config.yaml
norm: "layernorm"
rope_fraction: 0.25
parallel_block: true
init: "normal"
init_std_qkv: 0.0364
decay_fraction: 1.0
decay_shape: "square"
max_steps: 4087
Each number is 50 + 15 x the weight over the matrix's rms, rounded and kept within 0 to 99. Layers, rows and columns count from 0.

# layer 5 MLP up, 768x192, rms 0.052, rows 208-244, columns 0-95
65 44 43 96 52 59 62 44 37 64 46 49 34 55 81 56 46 39 72 38 40 50 65 52 28 65 66 57 50 44 36 57 48 51 42 48 58 34 63 62 44 45 45 42 60 54 50 55 59 38 60 27 71 67 35 83 40 44 44 47 47 57 64 31 70 41 37 68 36 50 58 35 42 54 62 37 41 62 34 37 67 14 63 50 73 56 44 50 58 40 65 57 33 47 39 43
50 33 19 43 28 42 37 61 58 37 38 47 58 44 39 51 47 69 31 59 67 59 66 80 50 41 43 82 42 20 31 59 48 65 38 38 40 26 39 34 38 47 43 22 31 33 78 30 41 51 62 63 56 42 71 67 42 28 52 32 43 22 34 35 60 57 60 45 39 89 27 42 40 48 54 62 27 43 59 52 35 63 40 52 33 19 75 94 25 52 78 45 55 72 20 59
37 73 45 40 32 44 52 42 37 58 45 35 22 29 57 63 37 41 34 13 75 41 32 46 52 48 55 79 50 46 65 32 52 55 47 33 50 36 76 53 58 76 57 58 56 49 44 41 69 62 31 10 93 56 52 55 51 35 36 26 90 25 48 25 64 47 17 59 13 39 83 49 17 41 46 33 51 41 34 49 39 60 33 26 24 63 49 58 63 53 55 54 31 38 63 38
41 82 44 45 40 44 70 55 69 49 84 59 15 43 60 80 48 43 46 44 39 57 53 33 50 68 49 32 81 50 39 56 38 42 41 52 32 57 24 41 60 46 27 64 25 67 66 51 57 43 63 46 37 62 60 19 70 68 53 54 40 54 20 40 31 52 50 51 73 33 47 38 25 40 37 68 73 44 58 46 52 59 65 80 72 37 40 54 66 55 57 63 43 63 55 57
36 84 36 81 60 48 75 60 36 26 30 71 59 33 63 45 44 69 49 71 53 47 71 55 62 65 38 53 44 61 31 49 29 55 50 39 33 53 42 53 59 48 48 54 45 61 58 52 45 55 63 56 51 51 37 44 67 45 69 57 57 45 52 48 51 29 36 54 47 41 25 53 41 74 37 47 44 62 32 61 46 55 52 58 80 34 42 38 21 36 53 54 76 40 62 49
59 63 57 21 29 63 60 31 31 44 52 27 85 40 70 56 19 68 58 54 48 31 44 60 30 60 64 51 48 46 63 47 68 67 59 37 33 89 61 32 36 40 38 44 73 53 15 51 55 51 56 28 74 35 59 59 36 57 40 39 53 60 65 60 51 39 38 58 54 67 64 55 37 48 56 53 58 37 19 53 49 35 56 81 41 77 66 57 41 40 53 81 49 14 58 59
54 69 37 40 47 53 35 67 35 55 46 60 58 39 50 69 44 55 41 64 25 63 42 39 79 47 65 31 43 74 60 56 61 72 41 34 73 39 41 53 37 65 43 59 57 32 44 67 57 58 54 65 45 40 58 52 26 52 34 50 64 70 58 38 62 41 30 49 36 55 37 42 34 64 68 62 59 23 68 34 43 19 27 68 41 61 32 39 17 54 40 68 52 36 38 45
12 51 23 50 31 56 74 31 48 43 46 66 53 37 60 26 61 26 57 54 34 57 56 57 45 33 63 35 32 59 45 60 53 66 70 37 49 46 45 29 75 43 50 63 27 46 59 20 50 57 10 37 69 31 78 53 49 79 27 49 59 57 54 33 42 65 68 70 51 56 39 41 52 56 34 55 47 64 65 41 69 36 39 27 61 52 61 56 37 57 73 56 43 60 45 45
65 49 48 54 39 65 22 57 55 48 43 60 29 37 54 43 58 46 83 40 55 40 34 41 44 49 42 55 74 53 44 73 46 76 61 59 81 34 59 62 35 55 38 50 32 48 51 32 89 60 41 70 67 55 28 80 12 36 33 51 39 49 28 41 34 43 52 55 20 70 51 41 36 32 59 68 61 70 54 24 42 44 18 59 70 48 36 32 49 48 68 71 51 43 37 45
66 45 51 35 51 24 83 25 52 32 22 21 54 59 63 50 57 45 60 57 22 78 72 41 59 72 55 51 63 41 50 36 43 38 69 51 56 28 51 65 52 39 14 43 61 50 47 30 57 42 89 48 52 53 90 80 31 41 58 59 34 97 50 43 32 54 70 43 43 56 55 44 28 53 50 59 56 37 57 38 45 34 46 52 44 30 49 39 60 55 48 64 45 48 51 44
47 46 78 20 54 39 44 56 58 54 42 59 47 27 66 27 41 54 65 41 66 39 50 26 60 57 60 30 38 21 50 55 71 67 78 74 33 40 69 07 34 61 37 70 62 22 55 50 61 60 55 44 60 49 26 46 57 74 57 32 43 31 28 30 55 48 31 23 76 65 38 60 47 70 53 35 44 41 77 56 47 34 47 52 59 37 35 38 37 62 50 31 66 43 49 64
54 40 62 17 32 53 44 49 46 35 49 39 56 52 36 59 54 39 65 48 48 54 55 51 52 57 50 63 63 68 36 56 34 66 27 22 50 31 11 29 48 76 71 60 72 32 51 46 56 53 54 46 58 34 13 69 65 39 62 43 51 52 34 47 58 49 56 36 28 59 44 45 42 51 48 44 42 27 26 38 59 37 29 38 27 41 50 57 68 00 48 44 40 44 18 38
49 58 72 60 35 53 42 33 69 41 48 37 59 24 58 47 60 49 64 62 43 60 46 34 70 49 80 53 77 51 77 52 52 57 23 55 67 46 52 52 53 41 59 53 46 32 64 61 46 30 49 65 54 54 61 59 24 54 56 61 53 74 38 51 49 42 33 45 35 45 48 61 78 45 52 51 19 70 46 54 57 42 47 47 35 70 62 47 50 66 45 38 73 39 71 58
38 55 54 70 55 58 62 46 49 53 39 44 49 48 86 64 43 49 60 58 53 72 47 52 49 42 46 65 49 54 59 41 36 27 52 47 35 69 72 62 40 66 40 32 42 37 67 53 49 40 51 47 42 64 35 33 45 52 58 43 61 02 53 35 39 52 56 32 35 60 53 50 57 24 39 42 21 49 36 60 51 54 63 52 42 69 55 67 76 38 68 47 57 34 48 66
70 56 18 54 49 61 31 54 22 44 43 21 58 56 45 45 57 41 34 15 75 89 46 50 34 51 28 46 38 17 57 40 59 65 75 62 27 36 83 59 32 46 49 27 34 34 29 69 74 68 50 58 37 58 43 62 35 55 48 43 46 23 50 33 01 51 78 59 33 25 70 49 42 40 55 51 48 52 44 54 42 30 30 45 55 63 40 57 51 54 43 28 50 27 42 36
31 49 57 06 49 41 58 27 48 66 45 68 44 42 29 49 60 41 32 59 74 52 51 33 67 48 47 30 57 39 36 45 61 38 20 23 40 16 39 38 55 51 39 42 61 56 64 55 41 44 50 39 55 62 35 51 56 44 23 51 15 39 70 32 53 52 61 40 36 56 45 56 52 58 56 51 53 39 41 52 37 34 40 15 46 32 51 42 46 40 52 55 17 50 48 65
54 80 52 40 41 40 49 52 65 45 43 37 55 56 62 59 30 57 44 18 61 37 46 54 40 37 42 60 90 67 45 37 74 64 59 65 60 85 55 65 71 76 56 54 83 57 62 50 61 57 51 76 46 52 75 57 37 52 50 59 58 30 47 59 61 78 73 47 62 42 42 39 61 73 78 30 38 55 43 48 44 26 47 61 43 49 70 54 48 57 34 21 42 49 37 61
58 49 48 55 59 61 25 47 39 59 69 37 61 31 34 33 46 26 65 41 62 17 51 49 33 64 62 34 47 37 34 45 55 32 49 51 48 66 40 37 19 46 57 44 62 44 56 45 36 19 45 59 49 37 61 37 37 42 60 54 62 42 47 57 51 33 34 48 53 53 66 41 66 49 47 47 66 76 58 53 44 59 46 18 53 45 39 64 26 64 35 60 43 14 63 51
66 45 30 23 25 57 60 39 46 43 40 55 55 60 65 43 47 41 26 69 52 84 41 79 51 33 47 30 57 61 67 35 30 39 41 44 44 35 23 49 45 52 57 59 69 55 54 43 42 31 55 31 40 55 65 47 52 46 67 70 47 95 42 64 25 47 16 60 53 34 45 44 45 43 73 49 41 40 57 36 54 58 54 68 47 66 26 58 52 65 55 36 51 35 40 72
32 28 33 50 55 54 58 82 23 53 47 33 30 40 42 40 31 52 61 13 32 33 24 27 64 25 58 45 57 41 51 29 26 25 67 38 44 39 68 40 38 47 09 59 26 42 25 71 62 23 32 91 27 42 22 60 43 31 57 46 41 48 51 17 22 44 57 39 42 33 41 36 23 45 32 72 63 66 44 29 53 55 58 58 42 28 46 66 09 51 78 63 51 64 15 54
37 83 36 83 67 36 46 53 40 46 47 34 41 84 24 52 83 46 43 58 61 76 61 61 44 57 52 51 47 44 46 51 34 80 54 49 58 50 48 41 67 60 29 58 35 37 30 24 76 47 43 31 83 69 50 44 63 55 52 43 19 73 49 32 47 45 60 63 43 75 56 33 61 68 17 51 55 55 45 50 20 45 26 44 67 76 46 22 52 40 60 48 55 66 17 69
60 54 45 40 50 21 75 31 66 34 29 37 60 45 58 37 53 53 90 48 31 62 57 53 31 67 42 37 66 53 52 42 36 69 75 54 27 84 56 43 51 63 64 52 57 67 57 46 51 65 38 53 50 40 61 61 49 39 25 23 58 47 57 44 05 50 74 53 25 49 52 50 60 58 40 41 61 62 15 16 29 33 53 10 51 15 27 56 62 46 44 29 59 26 42 61
44 54 66 35 36 43 79 43 63 56 48 15 42 58 38 27 35 48 33 56 43 20 66 14 50 19 48 26 77 22 45 67 69 26 48 52 63 12 45 39 35 30 40 44 66 40 87 43 63 44 59 53 46 38 67 42 46 49 48 60 28 34 62 21 29 25 59 54 52 34 14 61 12 60 62 16 38 31 46 46 57 55 65 41 41 33 25 65 60 68 56 58 28 39 40 45
45 67 54 46 21 48 02 28 31 18 28 58 44 32 50 52 83 47 70 56 52 55 50 43 26 54 30 50 66 49 22 46 62 68 30 20 43 34 63 53 90 93 64 15 70 47 52 48 59 60 48 44 44 51 70 49 23 54 81 54 32 35 61 51 59 59 43 62 54 49 31 49 30 44 60 21 54 49 60 49 53 48 83 39 51 36 47 23 41 67 57 31 37 55 39 57
40 54 36 33 50 55 62 84 64 53 71 50 84 80 26 29 28 43 68 57 53 50 85 16 41 71 55 46 79 34 69 66 33 71 60 63 45 73 28 37 35 32 55 33 31 75 67 52 43 75 60 64 82 44 52 56 76 45 57 72 69 60 64 39 58 28 68 40 61 37 63 63 56 21 40 34 49 79 51 32 44 38 65 52 67 45 11 49 29 58 69 60 15 71 43 48
61 35 48 53 63 68 56 55 42 62 83 32 65 50 62 59 40 36 63 40 55 63 76 56 37 85 66 41 46 51 43 49 45 50 52 65 50 65 46 32 35 75 38 77 47 44 13 56 51 42 66 66 43 62 52 56 43 28 51 75 37 46 56 36 59 42 39 48 41 44 30 32 61 42 25 61 34 42 30 58 50 75 39 33 45 38 62 33 58 53 57 60 67 62 51 47
30 64 38 40 53 27 67 35 69 41 73 32 69 59 38 48 53 35 73 38 63 34 61 46 64 51 55 64 49 32 47 59 67 80 57 26 43 65 51 39 48 33 32 36 50 49 73 63 67 36 50 58 47 64 38 80 59 57 76 53 60 63 35 43 18 66 28 24 39 64 65 62 35 45 63 49 51 44 23 26 52 57 42 61 84 33 49 66 48 68 59 44 59 41 44 55
48 43 59 65 43 69 65 54 49 40 50 33 79 60 52 57 29 38 44 36 50 50 53 46 42 54 41 41 43 32 68 38 55 75 80 79 84 44 57 35 18 65 61 35 36 25 45 39 67 60 46 52 31 54 84 45 51 45 53 57 57 42 63 67 43 62 40 46 35 40 40 53 57 34 50 56 59 69 67 34 47 42 47 51 74 61 65 44 10 28 63 41 58 62 43 45
46 42 39 45 44 54 64 54 47 28 37 40 51 26 42 20 15 20 67 57 00 50 58 12 34 49 59 78 49 43 68 12 67 69 64 52 67 42 52 48 23 52 43 55 45 41 82 13 80 34 47 72 80 40 59 33 70 71 50 22 54 38 90 54 43 55 72 24 53 59 13 40 56 50 45 65 00 32 59 30 61 58 41 44 48 63 58 56 40 67 55 69 41 50 43 58
65 52 33 59 79 50 93 22 58 70 55 39 82 57 59 57 40 56 53 72 37 63 51 39 78 68 43 44 47 53 54 47 52 47 50 44 47 67 67 57 50 02 28 63 38 27 53 56 64 37 50 38 39 67 55 40 58 49 59 51 57 54 59 70 50 62 29 28 33 28 63 43 35 29 55 49 45 54 28 26 45 64 19 35 59 23 59 68 63 68 63 89 59 44 15 54
76 50 55 35 75 34 33 66 26 43 39 40 28 50 29 40 63 26 75 41 53 32 45 26 59 59 69 16 47 26 67 15 31 59 50 77 65 47 62 34 48 43 26 58 74 54 55 43 48 43 65 46 84 48 56 45 51 65 31 38 61 35 21 59 34 68 50 52 60 42 63 28 27 66 61 37 48 52 35 18 76 35 50 48 51 40 46 53 38 39 66 90 58 33 27 48
47 38 62 64 47 72 34 46 70 31 74 40 26 41 69 63 53 41 34 53 56 28 49 68 23 62 56 35 60 60 53 25 57 61 41 50 52 44 39 50 39 53 35 60 51 37 56 71 55 52 54 51 56 51 66 32 48 40 42 49 59 47 80 45 42 51 69 74 31 39 57 38 42 56 55 50 65 27 74 19 58 44 37 55 42 49 56 57 18 40 60 29 30 41 73 57
47 57 43 59 46 64 44 62 37 46 52 70 56 54 65 61 54 25 63 38 53 37 62 55 45 67 61 29 51 49 72 46 53 55 55 54 53 62 35 40 40 51 41 65 41 46 48 65 69 35 42 58 60 36 65 49 52 51 55 53 50 45 59 56 47 66 64 71 41 54 45 65 44 52 26 61 70 52 46 65 25 25 39 48 74 32 49 69 54 54 56 67 56 52 70 48
26 61 46 51 51 61 69 54 42 41 52 58 42 39 40 42 62 34 62 59 54 45 26 57 48 37 56 81 55 51 73 33 60 40 30 27 19 31 72 17 14 57 37 28 19 37 71 40 50 81 59 43 39 36 55 49 58 43 45 81 28 46 39 44 16 41 63 67 30 62 40 76 63 39 71 50 74 45 35 53 31 49 66 45 70 26 51 51 47 52 68 31 51 29 41 42
44 40 42 46 73 69 49 77 60 50 30 17 52 49 18 35 35 53 40 65 43 67 51 37 24 44 43 49 67 49 43 31 65 58 50 81 71 33 46 23 61 63 31 39 41 36 37 38 42 62 30 44 41 31 67 78 37 29 41 61 25 55 56 58 38 68 49 67 45 29 44 43 09 55 51 37 52 36 30 59 37 48 18 47 36 63 68 17 30 69 35 58 30 63 29 45
30 52 28 57 60 64 48 43 42 55 36 54 29 45 41 35 39 68 43 35 41 87 70 39 23 29 57 27 63 32 69 31 29 77 49 44 46 34 53 21 76 71 74 41 67 55 52 60 48 43 42 23 50 41 34 65 69 43 47 52 37 46 67 65 59 53 49 43 41 66 55 18 72 58 51 46 11 30 45 43 44 20 37 38 33 35 86 41 44 47 64 37 52 50 43 41
28 27 29 41 49 42 44 52 83 37 43 48 43 46 36 47 51 67 43 53 30 66 60 45 34 49 12 16 57 44 70 53 51 72 52 77 55 42 62 42 50 47 54 26 60 63 60 16 66 36 61 53 61 41 41 42 47 48 32 59 62 55 52 50 73 49 24 48 32 49 60 61 46 45 67 42 52 59 29 35 39 46 75 33 43 45 59 15 75 29 34 31 19 33 37 45
# layer 5 MLP down (transposed), 768x192, rms 0.052, rows 208-243, columns 0-95
40 41 68 55 73 78 64 47 67 54 47 71 66 41 47 20 70 28 63 36 20 38 44 47 29 73 55 33 48 55 44 58 42 34 28 66 32 65 37 32 48 50 66 76 66 57 55 26 49 35 69 46 56 60 31 60 42 25 54 63 42 11 37 37 46 59 35 52 32 46 77 39 36 27 29 68 57 46 50 64 54 62 63 30 51 46 44 34 48 50 67 50 67 74 56 55
50 43 33 33 52 71 58 69 48 07 39 59 47 21 34 30 62 43 45 55 54 75 78 59 56 40 59 75 34 38 71 48 50 68 56 39 56 58 67 25 67 49 46 55 44 62 22 37 36 46 54 75 28 35 63 56 71 51 66 32 56 28 57 32 52 35 61 55 25 81 36 53 16 61 38 48 26 63 28 40 61 83 50 50 41 47 50 76 26 51 74 54 62 42 54 29
83 86 48 67 47 64 43 49 36 65 64 42 30 18 43 40 63 23 63 08 53 55 18 65 45 48 51 25 60 33 62 60 49 49 77 58 52 36 46 47 63 55 21 28 40 44 87 50 51 40 32 58 35 44 31 27 84 54 38 50 66 72 31 41 38 30 70 64 56 53 69 60 34 71 61 46 39 49 41 50 30 57 41 48 58 94 34 31 56 43 34 71 67 26 82 54
51 41 58 48 53 60 47 46 30 48 53 49 50 60 48 61 35 56 70 62 51 44 46 53 53 44 65 71 36 90 66 37 43 66 64 72 78 37 53 59 17 53 70 49 69 62 38 55 56 80 40 51 80 31 72 54 35 38 27 51 70 53 72 32 62 64 53 63 33 74 70 43 60 38 60 33 40 65 40 32 61 61 19 43 45 28 60 40 53 65 45 50 55 32 66 72
61 49 37 42 34 35 39 49 56 64 46 35 32 65 43 45 42 31 29 54 31 48 28 47 45 47 61 42 34 54 41 60 45 45 54 56 56 54 48 55 48 69 50 42 47 70 50 64 55 40 46 29 65 50 69 33 25 60 45 69 47 39 35 59 38 73 49 64 46 34 68 50 55 38 54 65 62 36 51 39 36 41 30 36 44 74 33 60 52 61 41 54 12 56 47 49
56 43 43 25 83 49 56 02 17 47 49 35 33 38 47 69 79 60 33 60 47 48 49 74 39 41 30 65 57 21 48 45 53 46 67 29 99 58 50 60 63 34 35 15 22 41 66 26 53 28 61 50 88 31 21 52 32 51 47 52 41 40 60 52 48 37 57 55 35 59 34 27 17 63 40 55 52 87 59 68 50 37 63 46 34 97 21 22 58 18 32 44 36 29 65 35
36 48 40 48 50 51 79 37 74 54 44 34 36 47 52 52 63 50 48 45 44 44 66 43 14 47 42 54 55 24 38 66 54 26 60 51 24 51 45 44 56 52 27 31 34 51 65 50 45 26 66 22 51 61 40 37 58 60 69 47 57 58 42 63 37 46 56 38 58 32 45 65 48 60 41 31 51 46 56 50 32 72 54 41 66 77 66 58 60 43 41 37 34 60 64 60
44 63 65 58 80 59 26 64 46 48 38 48 43 49 42 61 11 51 50 55 53 38 45 59 63 63 50 52 63 66 57 58 84 56 51 36 43 75 26 40 59 37 63 40 43 47 57 61 73 62 39 52 34 63 40 39 31 39 48 67 52 92 52 55 71 59 44 46 43 47 34 65 64 76 57 47 36 38 33 56 54 45 27 68 39 35 41 44 43 29 60 63 38 51 32 80
30 50 69 49 27 29 48 34 56 57 17 46 64 59 68 25 32 39 55 29 59 23 30 52 57 73 79 55 58 35 22 58 43 77 63 76 65 43 57 56 61 73 40 46 38 42 48 28 32 73 56 62 00 38 46 62 47 31 52 47 70 50 68 59 55 52 43 28 56 66 65 70 50 40 44 19 76 68 51 46 58 75 72 39 68 54 30 58 51 44 56 33 44 46 64 38
55 37 57 22 68 38 41 55 49 64 69 51 68 57 45 44 38 43 35 33 34 73 64 40 49 74 83 36 58 68 41 32 39 54 40 41 45 48 53 45 46 55 53 56 16 40 35 36 59 28 54 43 37 42 62 54 46 50 76 52 32 20 51 62 30 31 53 70 32 36 74 52 61 52 42 58 43 72 64 56 43 38 86 44 45 28 33 62 34 24 87 37 24 59 30 19
63 30 47 37 23 40 55 32 52 81 33 32 64 85 73 34 71 43 44 62 65 35 58 70 35 66 47 39 78 50 57 42 70 54 84 38 59 61 47 49 40 43 32 40 54 50 39 27 54 47 41 30 46 43 24 61 51 57 25 25 56 44 41 51 32 34 33 38 40 53 40 33 60 48 49 41 27 25 63 58 59 44 70 56 20 25 63 62 66 56 18 35 54 30 61 49
55 34 48 73 64 76 34 41 46 36 66 55 70 71 47 43 61 54 46 72 45 43 39 53 52 66 52 59 25 38 80 36 41 34 53 50 53 91 39 43 41 57 57 53 50 59 57 40 30 70 29 37 50 57 54 51 45 35 31 57 73 33 54 53 66 39 52 61 67 38 45 65 28 55 27 65 28 36 32 59 46 69 72 45 41 35 72 83 48 24 56 50 57 84 46 56
54 53 59 88 50 73 68 64 29 37 50 49 64 61 59 57 52 65 63 71 57 53 49 49 32 55 57 32 51 65 61 26 40 45 53 38 35 56 41 57 40 51 41 59 56 50 59 51 29 40 59 57 68 31 72 48 64 46 46 32 30 51 58 55 51 57 32 62 49 42 41 50 54 63 48 57 46 52 40 58 58 66 43 29 64 31 22 64 37 16 36 31 66 45 42 46
62 57 42 16 55 44 63 17 25 56 57 37 37 54 47 75 45 33 67 31 30 56 45 16 44 59 55 29 42 53 99 54 45 52 65 25 51 36 33 55 79 64 56 51 51 44 58 57 28 83 83 51 32 68 58 77 61 57 79 62 41 31 53 48 45 55 88 48 23 42 57 50 36 50 63 32 59 40 44 51 29 54 55 41 47 79 36 53 53 22 56 32 29 16 59 77
53 64 41 52 62 43 62 37 45 60 77 66 37 66 48 74 40 44 85 21 33 79 40 69 52 64 55 57 68 39 53 23 53 38 75 53 74 35 64 49 60 36 43 62 48 64 50 42 58 72 75 31 14 49 47 30 44 69 66 58 25 15 37 41 51 52 71 73 36 27 56 51 41 37 48 57 52 37 56 44 62 43 39 50 07 60 42 77 67 19 51 58 65 52 43 41
33 53 48 85 53 43 44 45 54 40 36 42 55 61 49 23 49 66 48 38 46 62 21 45 46 36 31 48 44 43 46 45 40 27 50 51 45 54 63 40 64 59 36 44 70 54 51 47 45 45 50 70 23 42 73 68 58 50 50 61 62 84 52 70 58 26 65 34 53 31 29 40 61 56 51 35 47 20 50 48 55 63 72 69 55 39 50 59 62 32 49 48 44 60 57 73
58 58 35 56 44 60 57 39 26 25 65 53 49 79 61 74 28 44 19 68 52 55 17 51 44 23 80 36 77 46 46 35 68 30 28 23 57 54 34 43 53 57 61 30 56 45 52 51 66 44 26 34 31 51 72 61 46 57 36 68 22 46 41 39 52 33 48 36 77 60 53 54 35 53 42 42 43 65 38 66 54 25 48 48 39 50 55 53 51 49 46 57 32 31 50 37
43 50 48 38 56 48 68 27 50 35 35 55 40 64 57 67 49 75 34 42 54 37 52 34 57 30 42 42 38 47 63 66 43 44 57 52 50 40 38 60 66 50 55 39 48 54 67 38 70 73 64 62 64 47 44 65 61 63 43 59 57 61 34 58 51 77 76 40 53 53 28 47 26 58 51 53 34 19 47 57 46 49 56 70 39 50 63 29 68 35 50 58 57 71 51 25
29 23 47 44 61 53 41 47 46 54 60 23 61 44 39 50 40 51 55 50 45 51 53 21 49 90 37 84 60 38 63 65 61 72 55 73 53 47 50 09 53 37 18 31 38 27 52 59 59 51 54 58 64 69 44 51 28 34 39 50 37 28 52 42 35 45 53 55 45 42 45 46 35 47 42 36 45 55 53 51 78 37 67 36 26 58 53 35 25 25 54 88 52 59 55 57
36 73 57 70 43 81 72 44 21 47 65 44 61 58 23 47 40 66 67 58 90 52 24 29 67 28 71 39 27 54 89 29 55 19 93 57 60 56 36 63 26 52 30 31 29 38 52 53 58 34 47 49 32 76 35 73 73 70 49 36 21 51 51 52 22 35 43 43 29 71 66 38 24 39 59 57 71 83 55 72 57 61 46 63 51 57 45 55 52 72 61 45 34 48 31 86
33 71 44 34 51 48 37 58 73 42 50 64 52 59 58 27 48 44 48 35 50 27 73 79 77 62 36 49 62 51 41 46 40 39 45 58 53 54 70 61 23 44 38 53 32 54 37 50 41 42 39 41 63 27 63 48 42 58 30 63 55 46 50 77 52 67 79 50 64 47 62 48 42 50 92 68 20 55 68 62 54 32 56 63 42 55 61 80 61 65 46 67 48 69 74 27
57 54 47 45 53 41 75 84 67 36 61 44 53 65 44 30 73 28 59 48 69 33 62 46 61 06 46 62 41 55 38 35 34 51 61 31 34 51 37 78 51 28 50 61 52 70 60 53 66 16 29 62 77 35 43 63 73 21 53 71 52 68 30 50 56 74 32 36 50 64 77 33 60 36 77 31 36 57 47 14 81 71 58 60 42 46 65 64 42 68 29 26 65 43 36 42
26 61 50 47 53 46 63 55 63 56 48 48 31 64 23 14 09 41 43 48 34 62 24 74 57 64 45 59 54 21 55 44 46 68 59 52 59 53 32 55 17 20 48 29 43 45 70 52 40 20 51 68 11 76 41 34 81 35 31 79 47 17 60 45 56 61 39 46 32 55 53 60 55 46 47 59 63 44 26 34 40 42 57 51 67 61 22 49 66 69 80 81 43 46 33 23
60 64 61 54 62 42 32 03 45 17 61 64 58 33 47 45 59 98 54 72 29 62 87 50 48 58 49 48 59 51 37 23 76 55 40 26 47 39 36 44 72 84 65 40 28 61 76 34 43 29 41 54 37 51 69 24 12 87 78 69 00 39 61 44 78 57 36 24 32 20 67 47 63 41 79 60 40 63 61 53 49 35 64 73 70 49 49 51 40 55 73 33 42 44 53 38
86 73 44 70 58 52 50 48 44 54 35 32 35 11 68 65 50 53 52 62 46 64 14 70 64 44 54 47 48 82 35 38 53 48 51 23 55 47 79 37 38 69 50 64 36 51 33 69 64 37 62 57 61 43 55 47 30 70 55 39 26 92 36 55 50 56 47 61 45 68 58 52 26 89 37 46 53 44 45 69 54 76 55 46 52 66 59 37 60 26 49 42 71 32 40 52
57 49 61 51 71 63 59 60 28 49 62 55 62 56 78 59 70 48 28 73 63 48 22 22 63 52 64 68 60 73 53 49 50 38 49 44 58 41 60 88 35 49 51 29 53 31 84 52 41 52 55 48 45 35 48 45 38 61 46 53 36 53 61 62 37 62 35 75 64 79 41 35 55 61 49 31 41 43 67 65 65 36 26 43 49 58 44 57 73 43 56 62 44 36 66 55
58 31 40 28 40 49 25 52 38 65 36 75 62 51 45 67 47 36 41 54 60 75 57 35 56 41 66 22 59 71 53 44 40 49 55 53 51 51 59 55 49 55 65 69 53 53 42 48 41 63 64 47 54 58 45 24 32 46 48 58 07 18 57 63 72 36 51 46 56 55 50 38 64 55 54 44 46 76 66 81 60 50 72 51 47 82 33 60 44 56 59 40 44 56 55 24
38 48 62 62 26 67 48 22 72 45 39 46 45 76 57 76 66 33 66 45 70 60 58 57 37 63 33 72 62 34 62 69 56 56 16 44 67 59 50 55 44 37 22 49 49 46 34 59 59 48 66 56 44 52 52 59 64 80 47 44 54 71 29 73 49 43 30 35 40 51 60 66 20 54 39 43 65 34 57 42 41 59 20 47 20 25 21 32 62 45 26 40 57 46 49 68
36 19 18 42 78 78 73 70 36 72 38 41 60 47 54 22 49 72 26 37 42 72 49 58 73 29 27 37 40 63 56 56 55 89 63 79 29 62 59 37 27 78 00 48 52 25 46 65 61 62 60 42 61 88 52 31 81 33 70 51 29 35 52 51 33 48 40 78 44 64 54 41 10 60 44 27 44 68 69 52 47 37 81 56 59 68 29 39 51 46 29 59 55 62 54 49
55 70 29 59 47 81 19 63 43 38 59 47 57 35 30 52 63 45 34 21 51 57 59 45 64 59 58 76 53 21 71 61 45 47 67 41 48 46 57 37 73 32 53 62 80 72 55 32 44 62 46 57 67 54 68 58 53 49 63 49 89 15 46 37 69 14 40 35 28 29 33 55 29 22 60 35 51 42 38 51 41 40 43 32 55 40 44 56 51 65 66 54 33 68 34 18
52 47 44 91 64 51 39 50 50 59 50 45 31 31 53 58 59 58 56 50 47 51 48 38 61 42 49 54 50 65 44 42 43 55 42 78 80 38 82 44 30 59 33 53 72 51 16 36 33 12 62 51 60 27 60 51 45 55 54 63 63 24 61 85 13 66 63 67 38 41 56 61 50 77 25 46 59 59 46 53 48 69 47 14 42 65 22 44 49 56 87 53 36 52 40 55
59 22 82 90 47 57 31 07 43 19 99 43 57 60 36 13 67 25 21 56 72 59 53 65 37 99 60 44 39 70 87 53 00 59 28 70 41 27 40 77 69 49 36 28 63 34 37 45 89 61 73 61 37 47 53 40 39 74 44 27 52 75 33 56 67 72 60 81 27 65 46 50 53 58 35 76 67 29 48 25 51 57 36 52 51 70 52 21 68 91 43 71 39 39 57 90
34 42 64 74 52 37 44 58 67 52 45 37 57 54 52 45 43 69 43 84 43 67 44 33 60 45 45 56 38 35 41 58 63 57 62 58 56 31 58 63 76 42 58 20 78 59 59 42 39 69 60 52 45 67 53 38 43 33 63 39 41 47 39 40 32 41 54 12 74 64 50 49 66 42 65 38 29 42 54 64 72 79 71 43 36 42 64 24 30 49 28 48 63 52 30 54
81 40 67 34 40 48 66 69 58 51 55 26 65 43 63 64 61 38 80 62 51 34 76 46 54 07 47 45 21 69 47 43 34 46 57 46 46 69 36 14 39 48 42 44 53 67 46 50 70 73 41 40 96 65 55 21 60 29 68 47 59 64 40 42 32 48 72 74 47 19 43 47 38 60 65 56 62 88 55 61 23 45 60 64 34 23 46 55 47 63 47 53 59 47 54 52
46 41 35 48 73 63 50 57 45 45 41 59 57 57 48 37 57 42 64 60 53 47 90 73 16 21 44 52 66 55 71 51 59 89 66 60 63 25 38 61 74 87 42 37 58 73 26 55 85 29 77 70 76 53 60 68 40 57 51 52 41 37 28 43 36 71 66 77 30 49 48 57 34 48 50 45 26 61 44 40 72 65 46 36 52 58 22 49 55 68 39 57 59 47 73 52
32 42 60 34 66 37 43 50 36 59 39 65 57 35 26 54 52 80 32 42 47 48 53 32 72 55 44 34 29 88 68 46 33 61 51 49 44 20 75 79 64 53 69 49 63 45 46 62 56 44 60 36 62 90 56 54 73 47 29 51 54 30 53 51 56 62 60 45 63 32 35 36 39 35 54 61 58 61 60 42 65 66 39 65 50 48 39 73 49 92 66 70 69 28 37 67